Weights of a small transformer language model: local attention windows.
Each number is 500 + 40 x the weight over the matrix's rms, rounded and kept within 0 to 999. Layers, rows and columns count from 0. Numbers have three digits each.

# o: layer 6 attention output (transposed), 128x128, rms 0.161, rows 7-41,70-104, columns 0-127
# v: layer 6 attention value, 64x128, rms 0.0987, rows 7-41, columns 0-127
o70:557552488579530518505535468485491525420582550527508490479609483435514475443530428460455512546526491469513525559489558530505537484508476465458434426558557416523434486455515562497553548479498476501550521470512491433519441504592459538484467511488503565614534463492495516462449407455522570464527548467562439428538472452466506612500497586485463557478537510426477422607560543540478498505557
v7:495524521566511532473489558506469562466500507534570479522490462528472498459480495465451511525463523437563480505486469520533515563491504451476524449425501483476520528458445507488514508528446526608577498517527502475498493536532474501514599519470531497480458502449500450475516441557525437504520483561492511495505440435530506566482636464480459493559536489552461439504572485547509433498540
o7:495562527517495519516465537497450511483520541484516487522430568523470539446537485518536536527521446436436521477480436565532493464465423479496504503469493485435483557441503518454568488464448537505535484560545474464445541542515496519485493478446516471521507485524515454511521553540513450498568479524493523467479383529526513487517562477492499498447503531463489534483441481518472536513499
o71:428553533481477483493488544496520483404439537497528480507481475623532487527529498511510488495488520447530499439492540489457439533510505489452500495507457487577469504537420483544449367461494517591484535501495474464449406470530497485510520522484467566472532513486509461511414530484451495461487494536581414497572480443529454514562525409479402533509539520571516463439530527580474471475532
v8:485532450489441538525451577486466478539524448554526506448477540468522426476556489488502476462547557510519501499551487617552470527465527525517529520474466410534575427494515538520525506514423454515494476516459500590483572455519540498576525508501449546554456490560457544545587441497495517493507511511534611473516498434435504524493452455502529504497473594500516451503438494425471541436492
o8:524548482519451521467461530451522518456501419541468447498432523502520450536480482460443471457560404597536453494509528514526574551497463499530501503530503506499447496514521521447477564539499553479486487533494506523477504500511476464558516474491501461523460479524487472504498451516477522499477516555479556467506524496423524548540502460507463515492563486409451465505482521495428534475467
o72:454541455516535438467471484499419523563464416516547525513469521386422513470518474543500516459549534419572575447526486516514418496491535548479469490496514366508523459554469533535460481577486520466509519523454578593517609435465550545428454553498450591487551472535426539484501393527548509505531498488576537451465517471497467553532521517549464471537488566596496536511549473531542464446474
v9:509445488519496459470419501448486523521567396497472468537406447441488460390511510488522532449516476478437544494508538482524531481500423496437533503533431486496496473570502505481540455464537510531489524484530477501582482520547597551520552495472515554503463494502562544431425457542567543407546521522447514518501576548539486522567561525498529474482423490453599479489420512501485489483489
o9:536501486494541506475457471410491511522488463523555491508529535538523502526505523472512437531413456553520468500434506532510446478486533455467507539424418540482484513541453521497519553493455479564484477499543579521485424497517518523552451443533488445489536506540529428493536513476515503478569444575516466486522532566432467474478511463503494521517493452513535505534477465507476474495504
o73:516451430456423442497529433503483517462557487459459532466434470268524486469451439488475554504532496491402487467468525539487456575552472462497565454537450519471499385455487480453468448480504469440439524482422458411475478574541493466522467459376455485495475529433534584458467495502417456515464471574404479476473478440439503577471510443494455468521459459504523445500506435502448426511472
v10:497488554484514548499552461476525479526555527585530510632523461471430454447499499506520498526528546525522510515533516549511518449441521498507496465457464589479506538497490504499533533449504475497561436519430541522447491586523454528493490504448468538495466430501489539557530585504543570481460483508480500474444496501457487555463462489528541478454442507507504505502474530515429555439477
o10:447539542426506529549466462490527508509487500541530466520534529515500574488472452437543483502446459544484483502472486488569489513432466437529489543505538471461476548480510468479432512526454501532515485502517491513427489481460491420465528483555460488492477474529557541521467506565462517489564508502469467508526507526424494509495555517456476516468499442466463477432457494506480538470455
o74:549469457546489491490586518491477486508506516542469629477546543491453530458523469531491487477486473503562511525487520471442575474425509496492458456406509560517428506491502428492545522448487377484503462463464537481494546509628558504557546532436498503459475490509513487479467520466542536451548490457466504516444559576526397487406496492507527470442461542494532522481463532498469544454463
v11:545468487505511506520457408515545503551452507558506477447452466467506472513547499533467454517519489571521434515469495532450472522520517527474546583539461569443469496516488426509448538509466583524518504512479457496535520473520542566466501490506562451538588420441535506467454540491449463559481500522512498516569442557477542529462499491492530501536465460522532484482430480487452428518425
o11:498553464539593529494485502461465522518504540533452434512464469562535436456549496508482549471509447523477529439568485476491526470453575509503499438497597535473471524520481494536503512490513528499556509481486483507529483455451448519501539438535495526527532513453492546509483510465526531460486522419490474487463423502542487480473557493551500461528470513510492477546538559499505474463544
o75:488518492492481508483429483497526554518428506503549509496507430418489490506469513493375534438502519581458461545441547515440515477434549537507545526488502479492494559402501455489469588514503441539451507507495413517449583443546495467444497501476487546495524529542529490529538545490493511458495504445516490596482467479476507553504486490520543523473493423456486483501499487488447522546382
v12:527528566502515519536477515481475507552519482499472514540534488488509477482469505519479452522461465536452513535502514549555403520516520517442557532546522495472556491460547458563487521434565517518522505581515543436525476498446492520616449580448528508535392497517507484441581512432501526470450423506488504583507487452526506430417570508494519449465518492620456565466529515491441547505457
o12:484551468549468525538551437355461492444552454513492567495521473453488495528487488497566432422467477549454472516556500501464441531542506478461504485532508464517528490510488505491452518502549448509430470491553471494477480515437481491432538491485538530535475480496493516478518484549478530478499441491511539434519557554475457496599515484524515466491571476539409504517498547484525447447442
o76:573450479468432487442473535553507547509540518480494518519522491579532458490422451484537505449538498477472446476471529451493497469488543551492511531495454531502517511592481482549510544530468593524577591537520500474489485480476520511512469538498549521516449580504499462519478578495611438486531452430507537597570518523504434535480508448429477497508578480510471488498499492491466562584500
v13:517457490535522492538548456505515489517454494484542561539498496488496504518401508493480575452536479449414531476512566516517463476505498529430492502444453465464524538496543512480554440567484558528543518542408459503520514475542566508518462497500460486510497518474469524545516455498404459574523496556446535480445476437536457450479414542523469436540513495577466517495500455478501474552527
o13:494543557540513505485503489514473544447487461469527543528456484540513531431489534493517494497482530460522560513544528416474406465510491483526470519539535565492499439558464486495524426540456526470514523482501438482483504464441481491510491550465464537535507416455524518459529528495533517476481532443491512490465481525485521476562524544479492485512537437531446474461529498517482511529562
o77:594533403524497505440502490481498498546443518568534502439504522542471456488450527438461465444453495440461483483514495505564508482458504524463485514439414455466491526512523437517523452535502575430492461505464496530534511531534543498509537443463470433451431541537456530495508463521492460558510443565542514467537468487531485537495486443544541525491497518521487572445466532489408454431613
v14:468481451451468636545485502502446510534557515469513469597506417520459546549470463543515429470487454481539564461483480425503510494511550534512513462422454494509507488472509565463520518503594461495530556548534500479470504532480569479525488519497447452498493472478516563513485605527466467506530508474527506444520516468575528563524512453491503521512585529476450535421379511556504552471555
o14:484510523456488515531474454514530561512541443497507467536472473390513496493500511501489472487532418496560513512526473442472494525533557562487499508453471503523489476504560463464459531430502465525446520505455473416536494482507534519516499514472480434558431462497519524441420466530488538493490501474566516497548523432508437510525544518437490596520471523465514512480456526545434540482500
o78:541429561482418447458502436566516564466555562447460509491554500609543456552437470486487471543459480426516506506435449491595454512458536470472520530388452517481449486475556591467476538507551498539556496552495437533386515609401529453504543476514520573458431494445551567469511527496524515488494498538439499519441473584524510482532440451567555363507530458426516516552468468515601471480529
v15:464468497514458516475445459465497422422473492542508538522492480481502474484423485479492533545443491562465475551520521514486489451445510461465474514450488502490508486508509493479467485581512601468432576573479465450513477506502471475530495552466477519474551453505422491491522525537492445486488459487610487545500436412476439441507468524460453579505505511539542481537477564495442502481445
o15:497492477553494576520504497492495456519501447492551479505467483526476482526456501518507529586437507531529458538468496467504438502466545574532472507496480580490464502472530467499469550577490566492485527533517518497475521502508502499509530546503509538518490445479508480489492507464505526476495494436538452485484495394502429474466464515445500536560543428580519449498498497535437479518501
o79:567541489447522549527523525478482497510466542486451540533470456429465475448511536497476521470558466537451536492461510531438556509499478416452517458507478480482539469532518474536535461500521567465526460545569505554514473496632471512555529585519460514454497456493457474517576506530565474490525433464512547581581509508515513492518537511454520489481592557477482506523453499495478498475525
v16:568574554494523567490502456476536562478560548527459515545545511526579505492480514489555449515466556578499524474418484491574546604483567489507458502468528506529516490458481516432547560501531523450555461578471482484498497498435514463463491480481516554499536552476514503518520498505551513514481496489477475495495547500450510481525548481521514503456558485488540487500515464407507557521493
o16:465577521446510560399532520466521609490570527451465433520459524493494506465481455588467534526517510523455546536491515525489465515476466392480490519465505500457508488455424501532514501489524509450494417524496511539482475539519504534471451531527479550529508529587511517531471511476559454521442555520449537543481515458511515521451552527496515524409538490526493463530488457435490532429517
o80:597529616511465525561521488571464448526558458512464528492522481566521472572492541523586488584500493520524505464445464437520559498469582490501496459482522424486509446523524507453511536490564516441519543533470525478489536517440575515521519514494546478500517482476506521474498540446515523516535467472462484596531491458510533469481510495529500435520513492458439571505442480463477478538498
v17:475484515529552507423547508482537410520585498500498533543496465486441465541491495517485446454479571488497566524520485479498518538441540492504495575482485530511528493481491530586435489518479504495528533516477494481437483505508511411555504538433499481489493525502522440503514437549473507480467505462476481554523520515578540568495528562548587438455472470530450551570483513420475494451536
o17:496536429464445537513496439509439422463527557495520475461521502513443481555479452462526524458557495468516541473526545471449534586489510485445479482473529471476503578465476500532459527517604493506513427512524448460519549536515560496464514506500466479485514470526582485490492414495483531439510474537545503546550469536490513504507553494539532486530502501520471543543556495465475441470505
o81:488419488531531525478531499511515483532537492504437510439454473514519542482479445492477409503430519484467496469549507436478443459496519493542501521417518484468442531492553443438558460495458477487535551512521513429524554494523450476596530578465525440419492560457463509573493531504502464551523415501518445441518547477544494531479471462523495513472498588492429544548467434540427442476527
v18:505486535451436494583488529536444511471511525471501521472467558456517543483469492547527472580481485449495546436463507409465462517533494513436458522527537512524436461590517551488532480500504541516479459474510452544511466477399450553489449479449492382502575500560528498509490464561521548507511448517481546481474514525481529585458469452509551499531496557472492532511531533463426480472492
o18:452455545516537462527492463549467473505472498524526477446517576506526506439522548598450402552493486424498518499583486468513531530547541448476454495451482555493400479532538516527531528517457451386478448484502509546540551470493537457481498479506469441452523526545470510520479464441480480506468527453486541443502525565437567531433471461514524422516469455510454486479597502472538434478492
o82:518442535449470483523567573460452493515546455497524552497525489553541514494475570473526514518508460529486486503488490534522554516444438498591452468455448502516457517461499543564456504472488562521537497533514505589556547530464527512410468484488599514557584472520524493488479473512543470438439489513468498538471551437520489474484473543495456423441521508545580499516488474533494471500465
v19:637511528525488586516473521474445456522504483553502509468509443504548530520506520428437455574434487547533517473522478505564491461473449540490468431487528485525508557517558482445498496542518541525447471509491438549457523584562524455410393580557464513491477498489467477537510458495527530522469473511486516522480520524514451549454470535414526504518486500516482512481434485543509467469498
o19:499478481503490500525444485460558552517485494521461467483499547520521466551458552492472487524567508534470483553446480499562470497491471516497443505493519510505465464549508486450512417500547441500480450478528482557496538523522491505498496475489519481550415481494513476481588466504517518473497558533478552425513509521484496508514497552467496543506516517541494486533398536496463525502512
o83:538547516565557506486544531501428443533545511526501511539519478468509537482493501495489496505496502580486510478514597526432538527471555489521555485518504485496502522457481486483546550581445619443497508562462495518612476473486536487531512521453485477532514540500463506525550504526456503542500494516553478527502520529426511554441492563600518520476516477511525566442513517465506486430516
v20:517564555514437475518481531459491446491455442460461532512372526531534504413528446571448526416542510498501420569520506463486443472531526490484559515516544491467539514495509474521579473594484502470513431425514500458508459447469572533493574519505468448498572537519501427503506473498525450521492496437501585509441459508486549460485435511444558507570411522431561512500549481511455539528460
o20:511475493453485505486536494531498521475512549509549517492417502632491466463470483526417564562525552512522502502442491464537414455535526479520503457469490484533516509504485531458507481592461482448449525490501503538493467477511484507492511449499517403494575506564524493481503588509504447547458480468480574440457454526510573477533444531458497459535503470562529550453471477468497489486521
o84:468443490501478449526514454456568546526444435505428527587453458413493438541482444529520432468490480523491433476530552463472483533532449554530370529404559522438533504449454430615463497568525553441581451503506489475537484454471480511494505518546500538569525562625413493430435472521532523448524506523513515528523517451463447564507433518445575503563508471529439472508533488528509537539467
v21:478486466578498508508477479497487437514508430455461483462527478504532591481516458480479479511518481444563506532435548540465466498538531457508488543452536449424455500519519508528500479549527471470519506466497559583572585497469470489548454448498496541530503451439458543498465472523506516480512538401467570561462442614561467550441530525455476508555565541554542518553495499430531502500515
o21:499486530539418495500461550513515490490463491492482461492531526526508545458496506502553437529505499499595466440533455467459457522480523455523494491503501521461455512505492472517486467491482586411456501490547481489576569476559565560525565500535528529530438393463468503483477496455528543508602526488470562507535510545476536512493538493490469547534568588522537519547543473502547494504464
o85:432490435481522493452533434534603530412548419469489506523516528527581492487581449467471497455473500533452532530500549592561503567500557516480482468441487469508570432552504495487516575474492443507471506482472495485503469433416495499510412469577501493568501582497459478556522454512530482504454525462480530479448480579538445424525510482481536548542506445575511583516479486452460527528492
v22:492557431583540566484511448538456462490531464486437449532398573582554497499452475517462550527571488510531495467452553509489526489559584455463542496420503494515459443523514439524445485487515529539432464507402476521430478594552497482497462578544420534404541471530533470452520560507471591508489445461538539487478510501556573516534514506463486538576488549463530512449507494494496510551431
o22:483485491487482513521376506510507512519491500456507484490467610418468485533514523467482553545572492491532548498417535475541448534541485479469493499460506512532510408460516429427484558544495486451459534555514551495505505505462459473440457464439414545417503465468559516488545494492529535505496468491490502404489507505470487502517434477506485517576544600553513520446475512481478549425507
o86:481517487512503534537582472496552524544535584467459528481512471568561446485543462487533495583546486531477494570497498483446543577453563530405429454476503497550502545459473464515523522497535527509504489469397454504496545510395541517549485562555439468549465495555491556562520530507488508535511533565540574438523499478469534473565541566460558513427437397418460515518470423549411465555462
v23:479551531525515485481454466545507460436529464451470458521501540462510523490563520508470544437523496460518496505552509552483492470521485496417485489517466528509471506565554477435431492442474519465518535483520501565467549454480483501573536437452496505514558512444557521577467529510487511544544532485553475490476506520485508532528520444479484491487512465452446482457491555534490500499543
o23:540448502456540452532485482575512480472497532472482518555522503522495542509551507527486534508510453444517532470556453569514505505544532536492492503472500549512465437501509465499457504446482555443519487545511519545489507480479482566479534494504450483548552483446524511533497501547477547529527510511549456544493502411494512488507415485425468474467443533456480504499521503532562539495487
o87:477542502451481526537477477462495517488489429449482486489498532495474522436504536471508509467507477498502548557547581573494520498518593565436479480501463561521511485535551500487448566457494504523480546433503507491483507519499507473539455450521520531420448467564576515509490475488488508462468528446515466498442491621509515536448513503495409505497523517525539516493508495449507456493506
v24:484499500505434503508478478505476502498468424445478592489465560535497564541434524478424507535453520443547476567440470548522479492452495452476470521499522511514567481469481434466519470406565526521464455506550470530505455521530513544484463475495522589498494442533535442520491444522508487565535562528450468503496579528475471555398481448504522450515534596539539502476497490501521545487491
o24:519530497556466538513529496441465515495427491478502500504496603522484484512528560496474498495484501379550429479474511566546502479551492482534508465496574518515457433491486494462510479495586446471419484495525511467501465500493458510586525501540494500487505453461456541483493542418475479515487490500448540432540509555475522536488501488505429465538570533479522536432512468524518481548501
o88:489457497415511493411569536511485521488553440450505565526486482545513583567512516506451480528517447544508494540519536532520463458421573490426499509548539553521550517450430487503430541525447485518543538484479498569484522490536429542502500397551501570496539499525486509505490474551545455613536513495465493496532490532467477451499523475542524471482545521492497514441435504499498496500521
v25:478502502444551465478512568462475531501512476561463533469520446502470554495478578474437508579446450546463428483509496544501417493468446542500521549522555525570473464387532440474448484533473537481537478504466406478514468528528513484467503487551590501517519464521512551530462478518543513508487443498454533535460455529556585533514555440540535480489450521506525511489439476470506548506526
o25:488490532487515495487498498407486567458548521525467496562552451562440463488522443492477494426486495563469514496471492482528513511507463385488474447528532555506423500456467457526473519557504570532507461520475478493489499476540455472468495409521580452509515533478422474518459516513496473459504478540493563551483502485521473464504515490462538529471514484462436480455451483476530526531550
o89:430493476471512523461561500449522490428456486494595492441519500431536469488465570512475528544504515457478449458544496547503423517447553491527507536590476504587499508496490458474481519538488483474493563565535429405586551476523511546489467475499491507551607547612476562434513505548534509565532574431427581479500550469532547452495464447539548463462453458539496565531498506466539501531475
v26:531461445545469512461511455533504536466476515487462489527409460522458476522491537511495493486444516510441498471499486482455497472475622557553514551455531528491516552488520464473537457513492489487523470478547537557504571514471483542605446573525502514538448516591438545564467471546523512515543540547504490508519517475537551510569571517515437509557463497431545550491486424508435528487546
o26:513515494519526512459509450494466534495462474507470467484470532476460543524483472513514560509520467508510518558472425478485522498480481537516513525479532488461553519470493490489507463479527521500500486540496493535459500535508539496558497544583479489487482575490489504498510455516541508554488504528536443460513527554512431465432525565503524512521454485562446468461482527521472549492497
o90:441477366454492483444518401551501548442463544488522450562553454484447527558483481484415503540502569443490463516565530558523514541480553555445500572449447469554451496540507457443541488484497529463526459400471581522581545547437456472485548526442503508500483459595448535539409491541505472460507608504434576534526582431456482510558527457499533469508556560448566443511515598513501507543619
v27:485500401511443484564456463432481517460574485490581505483494506502467480484563448519496486520469505543429441464489488514506517485529464491476517538546545505484524531439486501455537427448498514457502504483498530493519574565483522519505529487483461541495511525495507527497536450563525495466524462438434422491512509504528511598548422545475517527534507547570466492459513537551445496572494
o27:532505477497488496561509500518518482485477458548591487511466545607481475519526539501486517522518397514490465499521516513484496513499509411515469492434501531497488522468475521499524498468440454493480530512517496511473444513532505472552505548523430457502492482466493489511495453532509509477512470463486497473548498506506497508560520512519491491482503503557507483555486475496473485503495
o91:481497463500515478481525532490478578484507460340479502443521548403552462482525403549534573587473503522512487497504495565450529440501456474465495519621488564471461504439499488508427492511466505500519486404550461529528480455456548522502507517475590494546434488543508499497493465489557454465455489517433545510485501454516520513508474577472469471479579604506448502524461537507489512452524
v28:477459493509616497501471589509544539451564441500531516537516537545507556524508507545506461512551514467479589535452411502461554452499493539450551524541506524443492469485483530538522460541519520514558559522492436482495569470547483565436551541542512506529503479535473508550483465464559401481474504460499527514530497545511565537478426507501455540466544542459462539539470539551429486476437
o28:481444526411504509498480505494521483472540514505575463532489502518556475578484505490554421453474541445489468472532419436495539556449494516459509476485507485422479508492534475475502450397527470605404518586489416477522529423579445543501470454505473451451515504457422546441519554442514450498547522505523546518542494520490499491491510502474461542489440536553530468537511491548482399495557
o92:571607505518508511497492550508465491497467476488445575573544478471477514500549578477451456565535480482440564468510504553433435453566527511551490549483447591463511505451488463525530475581576441472546450496496484570501509497495525473425492558461502544502486462543564564506442429434515522480459478448548530461533532454474502502450482526504457492500494499502377493511529495461484567439436
v29:515528480494495462479521504561511546449552557513441542430444475497484556551481472538561497535528449550487579460535484519474513484459453499523499467503516516535497522462499518486475501512471483415566516542573509568449506538528544513516507498521483441529472532422510412412486455455587475501499479504512467558557519477481503485468479573469531447437470450543470427465511551476504517527513
o29:494520490527432447488521485502462468497534585474473489558501466440515537482534527485566513489519533510440543463467517465542524490472531527491559495497484569512547452522427564521455498434480486561522446458508463469554524484547555517501504497557508491452499524482568534466532449523484536491497579491438484535490500430468514458513510516461484468487476463540540504501513498526545519543461
o93:498522511489505491482506539473386534564521456533498533458480514476541476442488451499545538593512477533535399512513532483507507518556532419558560517524504544470564546483496508509555541506546590475524502527556525490503521564423546462541461512460527477461516508489446466421467548444580499513463427490494516515523479487439560484492535580568501455424523548495443480440426539490561475456506
v30:488439497536470504537507532498486586541451442425561581509529536533518492437463511432493474510585439517494554528441538552440443493413453552455554556493437415453482489500591494418496583474482541472514497529506527500475475512466509519539504551607500481491487509451519534497526496514536550473545525445478452554462547452505494500430529502520479474476543489447501479460422495471497519490460
o30:475496494489493490519449495478487487540482445472548537527507612427552449502501589514495388510422489487510493507486511421420479471525415475486469516500488500516515487526528489486511458530555436453473443534466494455557423489525476510552483528500528380523497487475496490448520513535508573472551430525461455592585597401485463488538495493477499532495564537534483436513503461470460484507516
o94:515506433530472503559431422510570563522512490508533474484499474594444462566538497446558519422592495558474451583537540589495453500444517513457477568450514502503480472544442470501540534467493478504501528535512546528515490529466473480497480523454506524461566495528499506511520504468547488529510492445534488445455427491516483537473559460566480464548424414542507511421469511441540495514471
v31:505547482512439424494447458578512513478494484500433440450530470519464499524540496526442508499519425448584494501402456463569521520534453437558508516458518460525510529501496519475505489524460446482576564441458507480448464442433532488513489552403480522544432437498479536531466528552535469546470450426461490405419555451477499539499454502508493430563464467478532452474486482584472501439563
o31:482540457533517539488508573503531502482532538490479480479513446563518522442519489550462508512527537508538519498495514484577569458533443585537531533474496473528527536462536534524574460500425540462507511392559457452464485505468528564503504466511524446511446488442538495510414491523454532524561537500518557480421439484549488560517526480500445539509485534487538445494506504510497509435468
o95:458450494440464393533525505527500522494463530466500556460488459598529483488545475537476494459507476494467526464440455537520433573489511487498446511517461500510451477500471462477458492514495510515568546475499516533568374578488522458554516528546526489399513410512482531496548503546478373469567497484383571499517493469498500588398480500534480447501470514491538497527568473543527461560545
v32:383510520401499418539540497540535508504470447560519514473458516487535461500445469471513494488514449494537478553544525413509554568424482467506547460473482407537447496551521473508458519608509512529518493523472465562550523491501441545520490421484549554447529540481460461549581569572474537511514493501503478489478496499526513578521476525446533516483499542476487517412456579515497498522509
o32:431507547439523530555514543501513532479421475464518508471455505492504492540437538602482504549527533486584471515533490467472517527481530531481489531506446458522511472520527458496506512504476541462523481587520487462551436497451496568530502538442488428467518505513462464554496528534469487515492548533467542452477423416468472540536482498456470513477559567433555467507537493536437465627525
o96:470575561511523468519480490480526490518536521571533549485498528345504494484462520498510542466483461448547481457577565487511489533492517464540480444442490581531475509481464495439488523482514431531473475477529396492468547551535535439496491521431408537490583499508503412525496505543524505550501499495516507499451521584546584502517581450509484566462481469480454576521458539583487456516488
v33:619501458482555492455559498488471524443479501545526514500560480474488472526472505462540489475473460483473607496515501509404444455451535406483526488437487506455434547482437422528521481483425498465491460465489477527561472451557463493502536461521471476533528488550543467518479515497570464487556532466553511518490607453503503487521455514544530570458526469490537465463507516447479528566550
o33:571463466557489543510537504560568505540505511481557494501453506450517507421509523414527455515475516428463603516405522553555445503457526532519538455472486522533497519545503508477558492405545546548523454529356545497511485514548532401436504509536468536485516477538516484504540505494516477476515548556489498522471539438543465529467508505503560492467471492468510527455470396478450481523464
o97:517512513519511497499498402473447526463471502583455596528542423481528531525532524505525502441544437497569478483530528512435483502544454493515465519496470557412407541505523462494464515499523470438500523498538486551565528450491498524507517477437466414533509510475532487453479530496526427534531587402559578450511555482523435491489459579552502514452515462445421560504484552538497558495522
v34:395511460529559512517481473488455545492539500461481487433552538501540477483479545541537463471527511556403486409506493433499472549528519440431492467499526476540542440466484429477495452548500433523490393431506528537573470593499522507417528515441545473541529511449511510497471553460513453527479469508519534513465556540473452538493473552485501487530459482445486561493457538471407498450465
o34:412496464546517506496489500431473563484463500530494454475513524611521507532532574457476500463530500492404523532469519466416507499500492555523486509506516497481468501463515434502468461548484482511490434503496443518527514517514469472434481524425550465496514511508500450475465472500485559584505504526513537466504503546468529519393464497507470407448489534474467514440471537503471446528446
o98:527484519454591510526585428471504455465465470436495577443525512497582505437480494577495555568511471584519482456429478496568511536483485505484488474517453495527536420476529468430486556513484544512585454557519509527445477537527578558532514555467505471450572534512522480516467524469486486491442477534507429565493436442509524564545469592413551546482495478433480503484453504521488557438402
v35:508448453510437481436527490504466506447488468514536454524500490453458508512555455563495529514465556633549439501469558513521459439489483467505476501491482535454437549513478502541468502467493575546558421546475570511477482507508402567477509447553557442554503555515527468478440474512456470484470525468507437521498475459585550484430508473503507548527553478461448429482457445458554467463524
o35:516446497507516463490541460566481516522445507517496450435515507463564526460535454504470475504450460545462537496422567487426501516432453450558501539502510481504521545497506550522484490475530510491546460447454519509490516484484479496520477477540539510470509554407561546513510445538506496515474512488477415535536495493562485502483515541541558507510425511500508527510541536471499517493537
o99:458537498522515514532607582488483574456512471433483532566479560546435475511495532549487516487546514490490473517489553558485389428478513512462587484521460540483431510580531460522511455503436541581490450455480457488532526458452440505525533502614503442492510504543512422526473502544503529444441484418574456437511494565573574499505500483495511520479527464498482546510410511538531482480492
v36:507516544518487530498504571501516491565556513468476482454537524499448496487508454459463479391488517573482573545486566517466491584576470488521525511532517541496540507470508489450532509494541554524478563486552543527589544534485501542488558565524500457543494503549446462497454414539493538506424481533614540491473478500497487524469493543481540567467526561441501442499539524548590534529483
o36:527498486487460495460486481485511433491456508432490497407483469511508466528470547446467499513560525540518493514471493496479532494577439478484531510501480556446523521525429463526494522475532464481520472452576539460538529477535419501496501552446505510522480490490530529499549506541480516439536469521510538470522469577481457553465462478441543504500541492434461502491470498517505464487502
o100:483444497512529483567500579405556531523468483458474433539503578476505413531454467581447439461533524538522488628533526538494454464515515520447515468464496498501462476520540522442471535512523499512529515493489500550511467440497442520473511477532506458507533486533517462489441429488523515398474490486569507517572533415542485509537457570454462466541509592489465549494531598479562541561463
v37:491390528528501500590459504566509509493495485488386500498496522495493450509477565527538494490491529501498481473486500516491472591549484392524498441536419570526490499540530528509522531539450411493510543480456495567499503497465489452498447462512500519524506509471446525486555475479478463519417538468491540550436562449523480452539455489546489527507524523488494513456540537492520475528600
o37:502567497523539465457561509488511485534455519532369501540483490422547505469478523451523546489478525516480508560543496496498486460483536530575545432556474527486522509534465495529453509547443545481547492541416573535538532501496550475446520480486593601549463432490469469494495545495488482561418565506518543519461487540490534536499497495423456428507506546460529425513510565527503460507529
o101:529460498508529455469558492497528450486504463413497578502445576590451482437546467605531480496512523501480479485479473529536437594511525503424470514522458490480407477554511507431605444511521485484476537485516484522561543552417502441458440513439465465496482516489554480486433480539473492457508446533507517449512553458535517501490505524553464579547501561472569596589452518547520503480565
v38:509519491457450524541481496488504558532448495534456506501533488489489480469515590501476470509480539465528506446460502523462509526489431461489497531470452477502485499473449551478539451567552468527461484526502470514441549565463556529471450560497449488484505508508441507481427444500390498440441464527539476539510466491515509510501468509481500503442477482511396454469486460536451501484496
o38:503552495486472451498497482498513484516488480447496474489487486512542538498479530495474523549473501495536519556503487457558514487525476505528484464498447465461557506564491557476549492509501470470445440543500504537491533526497521505497536512466501497538469452520588455476473463513508506478525487499524524507535453562486522506451533569475493397529506443501479501472525519525524458543449
o102:525498527517501515508524504517498507538426498511506433470437542448504431541546484543489542534432459527446527483465507531423444533395433544505521555543466509488439517504483459463537490541561456478524560494473437508444534482485491591443539483546515539467554491474486500565474464482408494508480473471527576495483538523433566539527426513487476509463470454467522448540488498520468482443564
v39:468518587454486528483466483485574534488567535475514463514553482550555481542427496473482572522475540457452535485513506494489451477481500465425515520569473518493538450512550434441476509489532492594446492478396562468478536455562519464505495515490572548528481524492508496517541492487498476501525479433560463505455510569549486517453539502541512490485492518440550468494483514512461477512470
o39:498526533481539515514537518422533512522469461483591537546577556545494480554454481477497509522496417467483523481485532459511455495496546448553518464540528552487475473496485450471490508533509455581503551532532495544505520499474461519466480469490504515509487552534507495520530525498490543552536515465523486505503557424449506554463479492476472528503538492543461554482483523491456450421489
o103:475489460499448423526538545528569509438546559461475475549533428459545509451511519460544540496512535508467563539503504498388504465449525539498450431513425434552595465459464464454482535609463516585473534487447540532430435566531509453484540483545458462523475525541546529516493446520416412432485474497516486428568472487480468520538462404564425480462544474478446533532494427503476507559558
v40:489476503503458537546477452471468509494503577446520496474513491432445522537471630455528416500523483517512488550473410495497493495526447474485432527505595508456511503555428468537490541523570521512483492544496439509523493534422485430498530467589500487490506493531503521464526494506534551504516480560490496437527540467563581518521537503540484443523461541509541477500490448503488513497502
o40:493496527520513508516505503387510543591531464500521499498577496480486523453506483501469461510522509490484465468527496523474527507483511519550468487443515470504441520498496566588510538544466566476499488499531476514567484514565526534455553506472539490502550517501466490490487501531490505517582500534500512512490529532565511444514574495496496538501499491485511533519516410510570497475483
o104:528441519459568547485549489473506457518552539422576546506416474497514488542501529487488516484548553500497463578520461464445568529460496488504416573448539458569483553536466535515454498472535531489542524478464433497517535576464514498488438481474506491472428492474530536435456491486509510528407541507471519479530455427480543477582446507515593501445420576447489487511570534507510389515494
v41:460496467555487556469554582539581518515558516466544469564443502484515498442482522441476473482438521484504512453524523484428483496599528538457488556507524447514536527457531475469520505511466478485493476544486451432556488499549530511544499534491521461492470399481486467465505521502481478435510558515485494453427536432452519502435500492474538466495531541461511547604523531505527491568504
o41:542533513501448538466487496464573475447480451543509530479535551427495446547483483509439400437486497438530503480476438469476421479498479429460471475522504520407561414519546492475498511514498440505425475540505447484460471468532525478537481459616511523512507474485523517507564513406549517431514487518526527448524532415522523509485469482458495515450508499508476551543506478491537521507456